Each number is 500 + 25 x the weight over its row's rms, rounded and kept within 0 to 999. Layers, rows and columns count from 0. Numbers have three digits each. The size before them is the row's rms in percent of the matrix's.

# layer 5 MLP down (transposed), 2304x576, rms 0.0652, rows 1316-1364, columns 288-431
098:491500446484541541496473470499524535509475534494529498492546471513504515508524467491465500499531471441525509522526458474495487465472504495496530471511510483495521510508509500473491521505477500482486477500523479535470506482510524500501473509529487504514514511515568490517488508473477470494537488530532553537486508460477509461515485511560466485513481500493500527497464487523502461546491478495464465512493453534505540514485517483495506
106:495468514534518546515522523485503532512501496502501487541506536516564439540490470554509532512490514500493501497489515469483494505484514539486471501479506519437519478532517515490477533498489539505476493513496477509503505503509503502543490431493519523477512518483512466479499512521522502529493513490521512448453519469495495472517511477480513501565505464474495507538468491503498518519558495509515478503519478531490496479515474520525493
088:506516507516508492477465536481548455512483485473510521505509506492474541510462481479515514501494527483497486501509496519455482503507453482477524491532522522506512478517527515510515487513443474494449554570516447526510520471540526518445499483454465486550490457543505461487492483514532507504488485500514477482504524529496453519493527464488488513486549503530502480495477542501483431454477495491509486513536541533495538509542491461497492
102:518491505480581477456497515518535539499518504488530550493479490521502471542473523492520495488512502492565516537471490570531518520502480510500504515495477484511508536510486460478524511445480534523494490494466457494464486497420493504491477520493518490517481504513507525516489492497511470540546492477516484545455495477522508528483528530451503504529574458511487498555548488516483486496513545531502533519481487518488518487492532543472501
107:502499470532500488518505509516526494516527471502478525473482501493494535494490568490504454486492508531478506491523536498512522502510555506470537498554515520485494494448549456572463494496470507489455516500524513504477497503495512465474501554512520464482497467493514496514505503488500531492514454513475501476498526543504504489515514493526501531510476481535510490503475511512504507489525521533498479481502539496514495525500475471483472
100:489503500499472460508501491487537509519524479450492586504492487465473511559488469501486522506501491487503461504465482486500506497494487466478531488490474509458536476476524498479450528527513491545474501508584524505492494500517491488487525485543471492485497476495500497538509519519529486508493517482514488498484519503490483471484515477472468502507519531502510500549500473513509522495499502504482479516552524515518494514565518482488505
108:518504523498494508532485531461501537502530507522507523511488523497462508506500499532492487521513500487517519497497497471536464506424497460526528503493533500508511472552526495474521534494479500497521513486536530514504509512539541477511545515477445542504530534478506509519498526467508488479509513521510479503505512487495493478502522531509511501537489502540462485528520530469485481528503501494530503477529479522490464507494501493503473
106:503487512504497516472515463499466483515506491524494538529503528511503510517465502482532493483498494479526506515513495497488491459470498482526515526469482493476506442566560529499597477493531491519459435517506513440550504510492503484499509528511495504522524487536509505513505493525496499489467477451487558523476513540490460476507484531515520470514500520477503506483473519489518485513469498524453526508500474545510470482533524478495503
098:519515496477541499511505522523516456500518516483502518522492490505483522492517514451500487514496544497519481451517500519510477533494521500482503451544494498514493496456497502505494472508493492508516486474471468491495499508475506509486570492553468494486508539468457509483469477499496515473488498518473509495511486515509519442540490541531509524474488517495520531506511517490513475513513494539517531479478472487513523525562505454479477
096:496470492469515472474483530514505509489502446480508441461482487450533528506478508497494441459513493517488460506474516472505495513481519529504505507489483510502486524486496491500495529480491456498507486537553511487495524497461507507529448494510554537468499512518489508481529468456502524504517498507501481488515526450552503533524470470481451529501485491499492557489516545478442471515479499510507476505520466497470476494508533487481500
100:529468478543483448524539497486485504501490486526514489503522496471505519546500525531476508496473491524490499522510513512494497522459501489498545530528476524505511496488496511467458439499480554539472531505516505522498498501529523519551539530520527503474519506450436523508520508507500530472480489492520492465502488488540514519504506492491443486520518551483497492547525528507485506487500481527482519563529508505505436451490477468478472
078:504504476473463516487500545506496505469528476443471483480465470487507534495485507560475518467502494538507518471544499474512478507572447511554512489498503558502510475496541495498488523510494514510485508493480555511496515521515535447472501466500477484519487480462525525471493485500485530526570519466482471512482506494500529511523512485502527537463520485492463508511479510490476499462535522462503531512487550505481518552489521512528473
103:529479507488449489471496462495477494515488500499458485543501523549521487511460500518506478531491510511477454465489474540517489515484474514514455492505487482546485516485466515529505447470520485490494524503493503503461489495509510518464487496483507457499486489473443492516475524519552521517491464481537487471516492557499495458483492519490474484481544490484505481517514522482539479500467512506528486569453463516510473467497522493474509
105:514514475444497497490492539514518486496526538521484520451504469504467496527494514464539493532535522504474481506495490498487552457473526513532495501488488438519523477496501532517497501480535496525518516467456505475514514509523506570485510502483446482527532524517476498502454477500530485510475502514471502507492471470478511510492499499519531487478511513514505537529504462517484507455518473511545483509472518486486555453479537486522576
107:504500498584495504484509482480523542449545475465474492501498494527518507507514509495542474482467517484534453489525522476529523536459471476460490469517500453488502522505514502521516489510481469490533511486516497464502471461503511488542500478489504482462461525543504503542520513483521461482491506516529511488542452479500524452502501478494508469454493492543515529527494537552483480536507536493491495527494461459562484517487484486523454
105:502532471454526502475502523530530513465522489488518488537509512503507481493501515531519496500476490529478529450532503461554471511553473509507488455514507526504506548522485527498509541512473492477520517459497462487500513502527490516506500536464460528463491491515499545518513498479483531487484459468510518505497496484506488531504477486532509522508485481515513496465479552474502473474488500516476504502533565469517465510447490486543506
102:510486486502496492526501494495513493502486487487482503493486528489486551476492500488510534493533513526482510513490545494567487468507496499497481481513504501480501485510506511454495534521475472487517459483509484457498501479515521548497483552488486437502504541486483522478499489463484523476512530511473504477454479483515472473515456498490523572481517510484467502461442535490498463487471504506517480535484488500468470493496519484448510
110:483501498492566475549483511542515494506485524484531446525527469504518486501506481484490512485497444494558522530533494501475507505511517470515551451533466514456502523536488483502478519471515495499489483523490487472513523525492484494483506483496491489517515510515480491511480450518486478496556518456504517490499446476509495486499462478494489545474519511496514524507486494480458496522501503481510503551458515496491474519468540526499511
099:483502503482489500541506512524497534468484545516473517492480463566490508482475468480516497494456475551513484525505515504542451486552527504532486492518492497498512524531511541491509502518503512499498506505483467522507536564511469486504468515480547500450491483494507480533469535548466491512495475532540462490504498482536583494475493485564488508531508524499476492492484434497452561511503490441548504477483470512472482493497533504499500
109:516499535491477507531553500469495478519542509471511482515463480503494508501445489457497477509490494510458511524528486515511483497459495538506527455489503533510558528496491494504519520551468497507485482498484503509489462493506456518494486482471474481501481514532472467521544501494478457509506511544489496506495477459525506509528502480511495496445536517494477480494508512550488497492487572451507477564556457498524496514513476507513464
093:526531505526504439508524472503505475473509527485503491479503483483515503515512533493498480497472494465485473491490453495451518455496557480523529523513514505542477562501472505516483500468504511502481544509547519484481428482471461535484513495496517508513493478521498483465494514462506470507482483502453498548474454493535503504449471505459473506552538463551542506510561510524503528494494521486501504491473535522542534511541478486440511
104:518460469534497484495475514484489492511536472526521519471498476551469499538502501479469496496506482517521496518456541486464501487510517573498492483510493522502490526488524529502498507522522465475487499509470510488526489544515517509456543529510466532528462511499532491483497503496476492510486490477503470481454471551490494494498541506509505487502513504478516476502500512493462492447521537496501472465463509529502528529511482463451499
109:499495471528508481505537552474485483446510518479507505491483493496467480496503505514493500505522469522491488476514499491515507512568500533481471501490499522498499510516454513488494475536505542460489462538451521510521566502495471499521481479483514534468556543489499494518493474498503481511500510498508489495521501471519500507460483514461466490501487460487514519516523517488494484485538549541506478530499499509497464520497510522516490
101:514483524483492499518513510501493510503482490489504479509499465518521478495534470522516519518522466497493494494485479510487495476494505508529516490462498528468503436491531470490463494508518486552493494510536455501496520505479482507473520530521515468517485513532505487504475513488548492531492488478532499468465561492488473478503542495540525479490520497512469503490542500511489480485502503499504499508476513505464530503498561531496514
102:495532506488471506567542490538480468500506465443500499491491494493498502527536496449507531513510487520495463503468488491480476490498456534518506518458519477503476455503507503541524532490461495523542470499546486517522535482499496456555516510512522460550519503472460518476531521449490498509490491527491479514503488499523539525477527494500477490522452481504541501491486516471483508475484525521485503511494503499499549481485549493521469
096:478480511517468503459506496453491504506548489479470489423503517541497508483484461494470476460482524524510515522482494540541469487525467485478524490488485545485495473556497502472536514478465494503444538490495501539481469494465505452518523480541485511493535507518468486469441501496519508533509461472520505459535486473521473519493486539445522506519495495487473518493551467464477505543487496471521527498521504497518491495468474530544519
104:544553443447468495500501514513500501516506514512492465505494491510501507515477524489542470490500498506490496501493462494497522505483545495518520531519513488459511480505509530512498442539478480538483511482484528511461502462478554493523503550458529448509503499492494532507459471512508487543503511462455492488489472503487491451484500490472498522488469507492469468519492492529512524501487534492521558512488477512496526503447479502533505
101:515491491504493515482436486503469505501503493520486495508479527477519492504475517486516496496473480470523485517512478472546498513539506544529526499467483498494478516509490475503493511509495555513491474442498535519531521493514488527513450517546473516527499473495482504504490519518470486520508557483523473486483479447546524494515503522498507542460503499503501514510510425500501497498492468487502499484500485491520499498540525476521504
109:470504517525482512537524513501501467497495525541481468544521515484512492503507497519515509552507536483504493521503520503512542532479530482556460506499484470490548481573507490523544523502522528456464537517465542477486533470470512516546527435495550515529513503497491477515449500516473527500547512545458546489508503496497491508537506480520539519481480499477513514519515478480479503530480526507496465529522501481489492497492523483500485
098:459584490521534472506500462524518509469560466475489514496499548511474531508469501506503513499464500500469473478524485512502508527477449521488567486508485467489482491472527495474482505527480529469495530502471501479487531502485483510491484518507541487499483534524448553486487527541572519515475505446521481537479508532523513443533504497495482497501549519486481486507480518517521489527494497494476481520528477501548522500501515507494459
099:446508519524504516499501543500460481534515470500458519456454479509489464520505541480484504501545501547497531474501491513480528489500517497517481537514497572528475500467476516523501536463513535503493496490506461524525503481518489516496479537495497466495488487479464481520508510483486472521519530468454518471487498547478516463510459465512452499476466461496471524477522509529501509466524553493456483505482502504495514519529514503491541
095:461482492514487404454496503477523495510498504506496506510511520521453522514488508537529484497489532504479500534519474497443493504522522466515505469518527481461456493486499461489514505485473507521493545495493481466495508522519535458491535502475554486472477474438514522500514476498504497494491547555503500495499527484507512473504516494571499511516534535539508479528477493515468513506474457488515499517537510501498488497525491456505537
093:465521541527494474525484491505500472481539504481465439469513503525483483484548469507441502510507500516488560505511515496539511478480498526509534460525536499504501494454478479497496500491473519483483514484524485461491503526505522496496493523497558537491520479498493534486532498477494492542488489487504543430539498533540531500492459522488484507513512493465458466486458528525492498516457487477477492478523479499489528473537502472474476
098:491517528545528480512493492487533467484518495513478546505507524499517549495518460487481495513478486504531528461496494489460492516544512467516464499489510514479497510514527500466504475472550491515510514495482481492527509480434564517508520493480527511495490473477522504439505490519507493513496539472506486491521509557533471493522477546469506492469487471499485539486489482536481538527492501497498491531520518487516463484502520508526479
104:463506492508491513480528513526506515479485508496527481553455487485519505496504497466496532460474497481512506543495511512500514525485493512516458447502543510489490480472470492488472530531521504505568522478511459502473461503510482521505478504500499492543417468519498478551510457509494507424500507551496499527491516493485476513509549504503463514498494478489471564487500482497534528495481501530506480529506535469507506541509563478496519
101:466512529514498475518535475473510478532524537488546543448529521414528493522494502481467510473487528514517476473461508474517493503498444499511497481503543529484526475505429552501535474483445496532496514506546515498513538466498530491514502519498484486503544475513504498505504505562506514509493539484477511474514468489498497473452500478488520514480502511493507510505524516489478529489505492502493526511512530451492497523498525504510517
100:496484518480504488542517511491504510542508478510493528491487512500483474546501509481506530507490478499519535478493466529503508482548518495512542516503505519540515502471501479495529466502514468506532497511568530514467501491483487540505542503528498504499516494495489551530532452448522510485511467513502485504493494484534519516509491452505510488492534502493507532521501497499527451510477494550545535530478485475526505502563429491459527
102:516485561495522492456519503474480513466490539515527499517502477546489478514540486495473514542519501490446476511451495439531476500503485499496520514505466526530507487524484484503493532522502475459453473527489452510496496530535475483492510492483556525505488497508516455496509477542555502511510459489508533509513426478484519505507480504526514466483458537420515502482492514485523472503500473519507524482480520469507469567494502522531518
104:489534544554513490542501465508436546512550482552497534525518482468479479559512530512536499492493507512520485481475501550518494491533536511492510496470498499505468519498508497541473505502499504489490552481514510467456487504499496474494511499563502481483529513512489514488488480524473514531474507484495487474478481459489514497496495480487481478571492513551527488502508482561502510471504490501482495485503525470513535499452534496516513
098:463501528498488509515439437494547522541506506500502466524559496484525527475502489507524520491504465511493519482512519542508525473478467478603501521514520486512565483552472495442545499503453501507473532472504506513489489519503551490496538527464524517462518489515532491496510475513476480495442482528498479484527482516463527474539471513535477493456540498478526467471482485516446519477521509501494508487494526464484510498543472492507527
095:463488491476511517498532474479523535469494474547477521508511478464531480468522502498504477513502479536491510470480495514496488484486530501482430528525473469494538495501538512455504528522499487480481527510460498547491458503557501494493508520480556461451470527534516475519507498517502504450455474459506482517510500498489524465542511469432452498501522454486512455466520493510546499444488493479478473512478527510480496490498481499487475
090:512500522494506531539482481466464527486496535456535493560518506541510498505513469530498474518497517481488502524471475489461534468516494478479511511525510525512482519469481472510488517459533505505490552490480517484494504537502515536476529425488535552540512526538487515473489477569468510495541472528512517491464516533484458525487506546524488478514484531478529512509470472486456465505485516470533510496463511513491538519492501504497487
089:524558520518441497466488519524533515460500503499533502534507503509511504491516532488445491534480512488470489471495484528527547519522493484512518498490497462509516486470528473470489507500490486470509514501506513490478489464487512485534518472510524535519459520486509495531482490513532499495493462487534522497456499489541510483527482500445468523481505504479473507495504470500508476531485475480501506501535530518554494484522514479519477
107:469524497488483509485508498462502508481512516499484509539486557474510475514543509501488468471518540495503498473518558498508501500503502517501510492487466468463482504478495444447472532527468475471455528552465452457522428502518489511495513479521495488444518479497506508465522476496514488504469505461504468522522492524521461536547514509498488520500530459476567502497531553466477498509508534493540482501526530449517516489452483501489529
095:513501562496466506521470470475496509519487517448473510510457501530469502509509516496498508519544511486535514493510508528540538487500530489524517541541492501475516495515524507471509501517513483507506491540478493489514542538495531510491480518552499492487496506492486494496483482493469542501497536527560528508499542508537486505492515449530538480544468525489521435472503500482491526510552507510486483504507481487503525568486497526504488
110:497479465490547506495516505503504536480536486472494529500499538499476458492499498516476477480555530441458511528506544506529460482503535491488506496505509489514456479516497528505477508470511518525531506488494494469508505497491508503461500487502477499477488491523494546493490492490511493482497468472477468526506462513498484512480487494453474509499523505504473513510481527462478476506518532506492477515474519549495539496507514546517512
101:489529476507500528510504539508540469523488528496528486511465507505496502503484518557486484529471474500529463509508538495482478488472551437481472504471553471544515528497542505508518497502513453534482487501531520540508483510556523508554555483480506517482485524509539501510533485493551484536516513504467548486488469499536513474486457455513509513513531481460449465508475490514492529529496505455449520486453487491520473510520509508491498
101:494486539472507541546549453477504501554464495481493466488476487485478452537445529509476462518519443491469493486520472478488483533509471501487478479530511534562502506528498473447527523505473508535472543503547505514498456540498461461481461488470460490531473474525501477511502540532502473483525433514440489542485506534493492530513536481487510506488489513535497535486534491511501508512528528460514475520456523534525504502505474518518527
092:527520527543519499481458510498522532494501489455498527469468489506499493503479492466494477527489458482519517458543498525507494521478500465503470519460476494517478542500561533486494454468481499520502514492468523472501508493492483508477499481515485538516499483476512545484493463524474500488465518528520521489496478472497480551445529522492534527493498487519501479512472472460479522483499470490544479490460483523490499492450520537475489
# layer 5 MLP up, 2304x576, rms 0.0704, rows 1317-1364, columns 288-431
103:498507495481499485498519464526483522527433548540486459494497523492488517500540510502518506512497469501500504491444513499430590494480517555523545473494458518470485471508493524459492477526490474473509489490476476494485503525534515485507497455507510535459520513485486491467495497545517500495497529523488500486491507495494523466490513526456509496492488495524520479548497488485532481521524500500473518514489478544500503481494510519548512
096:524506515531535443509519477512516523452506496502508466499527480513489485518491519500476450468473473515475520505479511507518488522471547485472495479500487504502516503472522496485518513509521500502500506498478521451502507541501478495471467483518507503511548507507479465499512515513507503497526506496508514496538476480488498541494506475508489464528466525480487507463528474526535531516471510509496474498494476457466464474515494471540487
106:493486505543505491507527480540492538472493531485502470474510479523470504460482470496546497519492485513505520531553482520489484481454463491457512506500479524536496522489488451482523548515504521499492512505507477488512473512472496527529512468504515496520513502466532460488577536481489532481490512470532429506474510501490557493479507503475457483517516550514528487493488519513464546499508510541480504496483498523455512547468535465480511
111:504533530458478527490496497477522429479549495509492497507471502474485486511502550508464522491472517519473514492503474471498507499513530487499466504495538523519510535502547497465505501511445486465488508504506506561525491554481478480518526488476511484515511483524455525526498512508518497503567500522536497470507488573455484537469521483525460552519527485518483512456425523451508546512511509527472475482477478469519491488504494503515459
094:436531505538579534458510493550499466522500480510490504508515518489482528504493469475509448496475507478468492467486474450505530504461488575510549533486530494457548484515482511486498513487498500526515480513482529533528476478487497529506476565449541520523501449497518493484507480503472482506497492461537549512502507483512534507554496504512489512497517451476522497521495441448506521472505508475478523522482520522521515488488481500477487
109:458481488486527503495477506516535503515482485518505461508508489494509536502458509507459467529487494502501476507458546530517487456549508495513563505518469490483500549531471494505512485471498505497494509495539486503523494554508441508533506477514495462529503504510565461510458515475510518501517448510478558497505520517470510465547520484482491495469524481514478490502555456493448505506492500473487494501520506515519529507536513484487486
101:499506510537531529455492515543453520475499542488492463507491491521503490526531488481510506500525497465508426513474484513468568469487533526455520454497551506509468509466491467514502511479439504550470483493454511469518537505529528457560505476527476471564484493466509521498535498517512524433507516462479520462531507508480521490487505486489508481538539525500510527478506491523495473516487474495508524495499520566496530433497511498451475
094:480530454495468485442520459471506463588520510504470513473484509515453497472567511485491509485510492527483516525502504526475503502494509502507505447488487571496507519525478494519513482515516501503461514513455526466511485519507471543523485462535529505507488463464474457516539488508470491516502494480470494532505487538462543496546485489483527533462516500514465531529514492508502503525503497502491535500478539484513489504473507475467482
100:532545506539484461505505539498457505532516511496470495489507484490497524448524528467477491501493485475502527497478512484483462464542529483521484520474531516518494514469533502501487542481491486519462434516510547508503477495491500504519531545502493542496528502448539504453513500497469494489528443540493502525516505524476479482501573510517534520492508506517490518550549560506514507486534479507485510499512495504474512509509495495478542
101:532562458463456525494486523478518504472509472504493534525501520506533523506497515512533525518474516501481513491484503480477535476513477513512474464468533502509470514475500500513523456499512521519461556499459488474511428516521538526518470506518515479480504462531517499486471482498490490519489510514499517527486475504495485492506494497502506455529523491500442535520494539504517526532473490514500526500489490496464529472513490521486544
092:497485470525499498469509477537517475502501517519487500544514513449528478513494507527492470513509481496553543519478497453501504509517459526470474498524475526549559485495486532468532511449520508471469467510514494503520505504491521486523495540499512508513523486507510493517483532455532513497470449503503527516545455514527498512500478495512507483481502522528476476523473501528520480497479522502501478489499466491471552487483477495486526
098:528498484489521490528477477501528517492493504511454469509476488453526525480508495496451521533450465481473484529498495516503518528494509500495535493475506459467492486507549490483515461478538503497528479519493485470502493509523518522504469489499529527547502497493513506503497493509496496557519483504497532528495504499491480483498480514499451493485477533515486475511540501545485485462510490516468515506504507485520506509477497488523514
102:494512537531515556514476520507515461500510551550518526491460516488494493527477499512512496461485497491498564494498521499494474507490460525520489495500462481497514528514524476494501551497542497511473480509534495474475508495520471531476486534447553550464497438518517512463473498512530496484485509488520505490475461506498500477452559475501486471570523458503491470471553481516494500502477511573497500466493535519498488532479468512476482
101:504533462482499478558483549528495536495493473498483501499524505518424491471493497564509525478492515462505500459471539489536518506464530496488536492535506479516522514528521549506459554549509466501506464498475509477479500501512496540540531523496489523478524475545527482524522550517502492478464468519500478523505533510519477486495446480514492495497492531494488453515495535505531441468523496513477523474482481482528516501481535476462514
114:485510506504493502521469490496461545504466491501467433524477489496477501521488527513468497503529493492507492473477532525497501477534521493486523522515477506501474478472495526494497505536552505475515475495518491530455496504549513478516522473523511477472518533478490527470503476475492520495515497495509487524467517464549516507493486518547495459528401538484545497479479519555507486496490475502526499490488529442537514485520532475478527
101:552489499495520493475509492535483516486455482510498517556529514510493516524514502502493513467506532568483491502486484556477525492511506539503552512510506441464457442517521537544474469494489533470540525462478496531520513451527539464496481485494519509505501508509503481514522500503509441506526491490483463554487499524520525477501514508496529527479493523486481507507523495513495502506519513476445480457410547534501496521516524511490457
105:479518490513547487477461549537520496422510538519530499502504502479508492486531491446495529522527519450531505447492507498514530498551495500521483519478501530482491481456500472497520524497507502525473463483462508513478503536512497493506467470487475513477513450524531531504512493487495495529496507486467465529497525497505516557467490493475466495534453547475485487489456512535496533470451499491480467503489546519486501519507527498508520
096:454502501517493490478487467543524477523518509534506461503497464520474537483529513489525456525500467506484514497508516487522462519504492531561553541483445476484468484510485467467456489457511492445500586457492523494520502486517512483509455533503497540503511506539486487464528477465515496438461527496500518518524461508516492497481479494504493533525502498495504536526520476502525471517474528476477491502447473492490486463484447513482518
113:514489492482449432492474488453431486510484463499504543492554496520512462479515453472533492463491518469492507504492526523471512498440494468489547507500505505467439487533477490515506489506517492456468480452529475481482495474507516557508510501467518528510518501518488518493517484564488492507497514509503450508481465548504467471518534539480482510497471474529450459539550520443467513474464513542517514513485543505519511509487499536485490
089:501527499512472483474450490497472482530503520508504536445468476549485520478484527509517489508486500539548502508537518528476517495504516510475474489475505473466495522544459490511533523543489507517497462500483499488498509488505501488517502457450522518529452493493499502489460492514523526540486539498533525475513542490491519507510512476546460494521461518512560472474503545564530507498528493473457504515519510483456471532529531523536477
105:504503514483423527459520497481480492511496508497525446515451480521443504486519493479529515495469506489513501505523518484504475514473539432522458500508539546540476494513506531488502480479484511492479479534519522482505458447484491508528505500543503512529526476526527493501514506541490469491534470516453478532548450458457521562470513460546487487467527494482525502464490463542450468502517500513517494502483517516504524552481514519510485
095:508493467496508460417497536487501519518540514492459502464517492503432473491452523487501500493467488487466477528502549538543464517474498483524477524476490517524571466476500475497482568468491482489526530513482483510521525524516529540475542472497474490467527500504507506493511534531505512469510516491497464494497486515496488503457514489504500498505519474510493490528501542530471480453473467479498505554530458498513545492519502507521512
107:493489516540487510495506520502520539507470494533492473495479503471506509479517496582556468476517497507513470511526464482525548492459475481479534511484470491507542502558530502495477506528520494514533479508494495521500483513542505490520515483440465494487514530511514526531483501489500505508514480486449498526526496512495519506511503525511492511485498494484499483480461472469513499502509517488511490535495460492490530522439523479496539
097:493498529535521462454507471473489547452503514543508475516468543461514472492486466520492496436483483482553521486479496490501464468467480491496498495497491507504481503515490461511510437559537507509484511505454529566519493512543454473525476509500508518525525456502488473483455553522491494491517489473531467528499456476565482490510491451503528523481501515501517492511532499502470498497477520500543531556493532519504483510524539488565490
100:479527499516496522502492524527462499525516468509513531501505435471491465484497507488520470448476461514506498504507489551509507517507502482506463521511528462523490494470518534488501501522477493513430478481555508471521531533512478459488520479486504492461511518494501505495509489541553514461495467522488498533556473541516488551534525509467498507501497524505488445502498496471530490463532463516488536515517503495481500501494508509513494
096:496495531524490506524489538489479515506461530510500458540511486466560497496505475516485532501495511512517482509456518468485483497486519488529510464508510522469497520491484500495476524486528474520490507495507526476503469527529540531483511522503537511556522503447487427477496463471507521471513469528551493542513486480472505530418468460486487523492495502507496479490468565520495494496516514543417504496497526475510446530487533512496499
101:509483545561491455477509467486493508511488523528505519466502531515461486519475531511482509555500460506536484512485494516477526551467540521507488507494555497478477487546499514502532520501491498525479480493518494537500499480473465515498505479519507510511541513497482493504516435523495466445500499535502458541474471523484540492458508493507443510531546469455529501475489463468530506499486487489463512522534514499495490556509493469503506
114:482458524487513502502514491483496488513535527492485475536498475497493510475532511498502520499527515504521493499512502539464509520521470512454532500531483493463527499528521442535495506469503455511497451509512447474495502511484532525530508497460479515491478512473552463476467540494507483463549493494500507450510502489492482483542463512426520491495464457503442431461471542506463486449532467474470482524501478544501483569474483478518464
093:512499507534466518515523534462466532508470465526500497467450517531538467542532481506511465533471533497506471500489527482486457452491472471513479504480478518515516502533481547511531518529516468520487518500496503484522482530561504515509471499494498494516506454533497485517552493508470495487510427475514497485473473525469488489495536482513484473493502529483498527514490505480528491496506509459487473445487529511517497493498479494469517
104:489526507476534493485465516533527514527501502505489488477558495483532512510504521497526527515467498486511469510527498499519518502459525498493486518488464455525479515515495474472471483513545491533502484565543512465521529486481445488538539467522448470500461521515476525509494474502503467547526496472543506458554499478481530493563513528541495496494516505470510503472473511511533480534497481470493512516546506509520507494480499466490498
101:538477524496511518507503485503488539507503491504540522483517476482529522453492508522511517491535477459548517559507480498485484527544479542513453466495528513499494503460460529523516465502482489502477485506496498529484508460488489513512474484477505514441510516503506517485506530494488511496499476496492504497529509483555542545526541451483526475524456492499486514527485466480495491502487515516452557533527477546511440493515492503484517
099:510510549562489483500518542518501490456517487527494495481530522533475469467517521499479471502502477499517519486441513473487445465470457543533453540511483509516498520492541490502508457514498520504506460535527485478515518478497460484463513459482474510468508520541504501496475478492516502509448499437525473477508519522490495488503522496487464539520523492519545482508496476500519485523492493472498480531432523552497554474508520509548537
093:497459461499474498507489486526501528506496561500537505519516493513518471458490530500514536523471530461494470520491490465505520490480466523518492521521517513521528512508468469498559486456481492486471458488552467507517493519514525536472459464444461488511500529518519509508483465543482503504511514510500470467524479521485509471503523460478494472519494514504490431505508505482517534453487514510530461532520477505524502517479465467498532
102:510503509527518516453489496511450511469488530495532498499518472536496494486564499482529510534538505462492523498507471541471494433464490502513465546476546487508482512527524492497517487513506501559519513475479498550559519469540512506496506563491504505492475496511493491466486508473454499519504505473546485490475503488451497544504476540478535514514487504449523475468541510472506506521500528499495500547465490522455473501479484492481496
090:519528502493516513510499525532530504520499487544514547467505525504482532440473500480491515523531525524510484506504539520519505548467507509528498474448486508513481553534469497504527495522496537520483471566518547519521474505458568479488500491517476519494543499510479486518529484494474467545527431475512536499463511498498518513485509531523520497472513503467529509561488468462454505525498473504478484541511516522511464514539477515526500
102:501508526489485521503536523488509471518524493495509439486491492498505498463555485460537497498443548505528489518503501479481493483430467473504541490497494517480507473478513437535465479461495499507495525458514514502517498498531501490504538513534504524506502488488513474525494465507521474493481484492480518481500523464511545481501496522485522495511508512501502506506498531528489460511508501544498530493509542461514518482521473507520495
101:476531509473465481528513483438542513489467488516511503434508469546515501490486478492477470477543502458496497494530434473520499511530499477506479492494534477507460523555473492477511478491525524515536497448505485483519514494498505507504507480513511521530535443512497530455494500497528514526511470524520448521480489501494484517456541491473496477532516469512483487469478476489487497480504526504531514485454516507538485472523506518499462
098:501537507483497530528454512522474479516473504493489526475500472496492512479480499520509500566526498545518549536518540454527491444523517476469482491494497501488505455495530494494544514499493489496541486468486490462575561493544516527486494520467507515542461517527484564501478469460512496508582503490496501504481479498456503498472505513514467469501507505494505510540493546430507512522487511471464450512509472485495500501485512512493498
100:492500461520489546488530511508493531509468503492503480539511510483520490503536538488532540555488475501500488549505511489498529538487528498498499461526509542487490488506439473457477476518524489518481518508508484491504554492491481492556498486512505511449458529515481542447455488517513496472501456527524546491506491511562509504464491475532476488509467505473532465491498486532506538524463427545504482498513498457552524495479512491503491
095:494491467522470498530488437502491492496526520518482501532496494512502451524525527478485481492476526500529547501531490530491532498486542461497495515466499507478436515562509502483526483482512503522501548493473511461529493519500522495480552546497445525508468449485476509486517522488543523533509521518518493473484516509509523514491478512504486556490513572553462486509530507511499494518521498517512506496511502508507504533505500519505557
103:510508469529500475501516477478459526500509503492470509524491486469505570539518482437528483567504521476511528496495473484505529491468524516492485473496534512533461458495449520503492532493451466489525474512515493518483495508506498490508499564508490542545509522451521447546489477518595515517494543527508528466488451490486549448499510498493469511523493503463520506526514475512469500492477461526498472488509455508499482508473499502532476
100:488465515500532493539499522505503572498501517501514528479478469500486508510491485496541516483518520528500497532505506467493484489518482500512467546523527516525519484469476522455510505491518489527492465495489471525492515463504488539478482546510472482490520488496502472545465592483461515467494484513455501503471493432504493490541501476481528520502518515494492496491471519489506498514503490486506525530514516504488478478426459463490473
103:494506480505487485496471509496489484514487485501512531475533503499520486554458520498479505504528503485533498451547474506472521508480491476476464435463520563506556527500497468524457537506501521469481516477507511559502489500497496476471486547484474499557490493500493483502499490492497458521491496487491502505517502466483498496533502501509497522466470479443471516519489459554526505471509577475513488494514527469513454509490538475500484
095:555494508497496488530500509505483496481521505505489457496511527498472544548483473469546496503509468511489500527485488498500462471576479476469485511500494525475488533487497518468546471506487513474483523483489464470535492507486513519482479483511496491495507488508506534496505506523494483530479508552485516497459546517493479488471528531520478487509487513483485523486479479496465532502495467491506468490522517490462545501490549459494481
115:491500450494492523524499507461489486462521518486517496467524542529507486486506529503495413501483505521438504526531539503511500509515474482507464515513561498477530488555498468500477518478514467528477491519482555505469560502480521464503520510473473450484536476543527498498502514485480507520518478480499487507499486503488473495528440502476485536500500520486501469505494524510487514489494510506469504516537496414534507490489519536481526
097:467566497499545473517522521508459462498445487509521453455486525474470482488474444451474490525507505525541519466508519510505462465500451499486503493482495517509506497453521451523495518474454507522462515478534493481479547535508479481495497475523497509493485480520483498483516553510550459504504493512488504497494477460482417526510481547510492531489486504481431522514428482494477508529475471502420474493526538495502506475501470493523457
092:535519458501475534496543468524502516454537484519537461547477472501509482503538491545519517539487504524479476512505493499463479494480488508530534484524506507526457538518521493467474485502482475468482501469512459464501470489501531490490548497483466506510489526490499527500471461534437521536510522528533524495500456475478508486460533483511495482526497487491498491528491476542527535528477529482495476493498468467452510480490473457534474
099:488499537506457509501470469479489492482506474502475499510503483469481494516527492474469515489449527463463496475469481530459483481535452519471469507512490501524510508505476561511490485516511503518479495496491489499504500501540495475542475479514506513484495502539500494477508516484500497516468552526501487491541485518510467500476491500484512480490459511503483533486475465487538474537453536488519485510492518476539534476546454475531483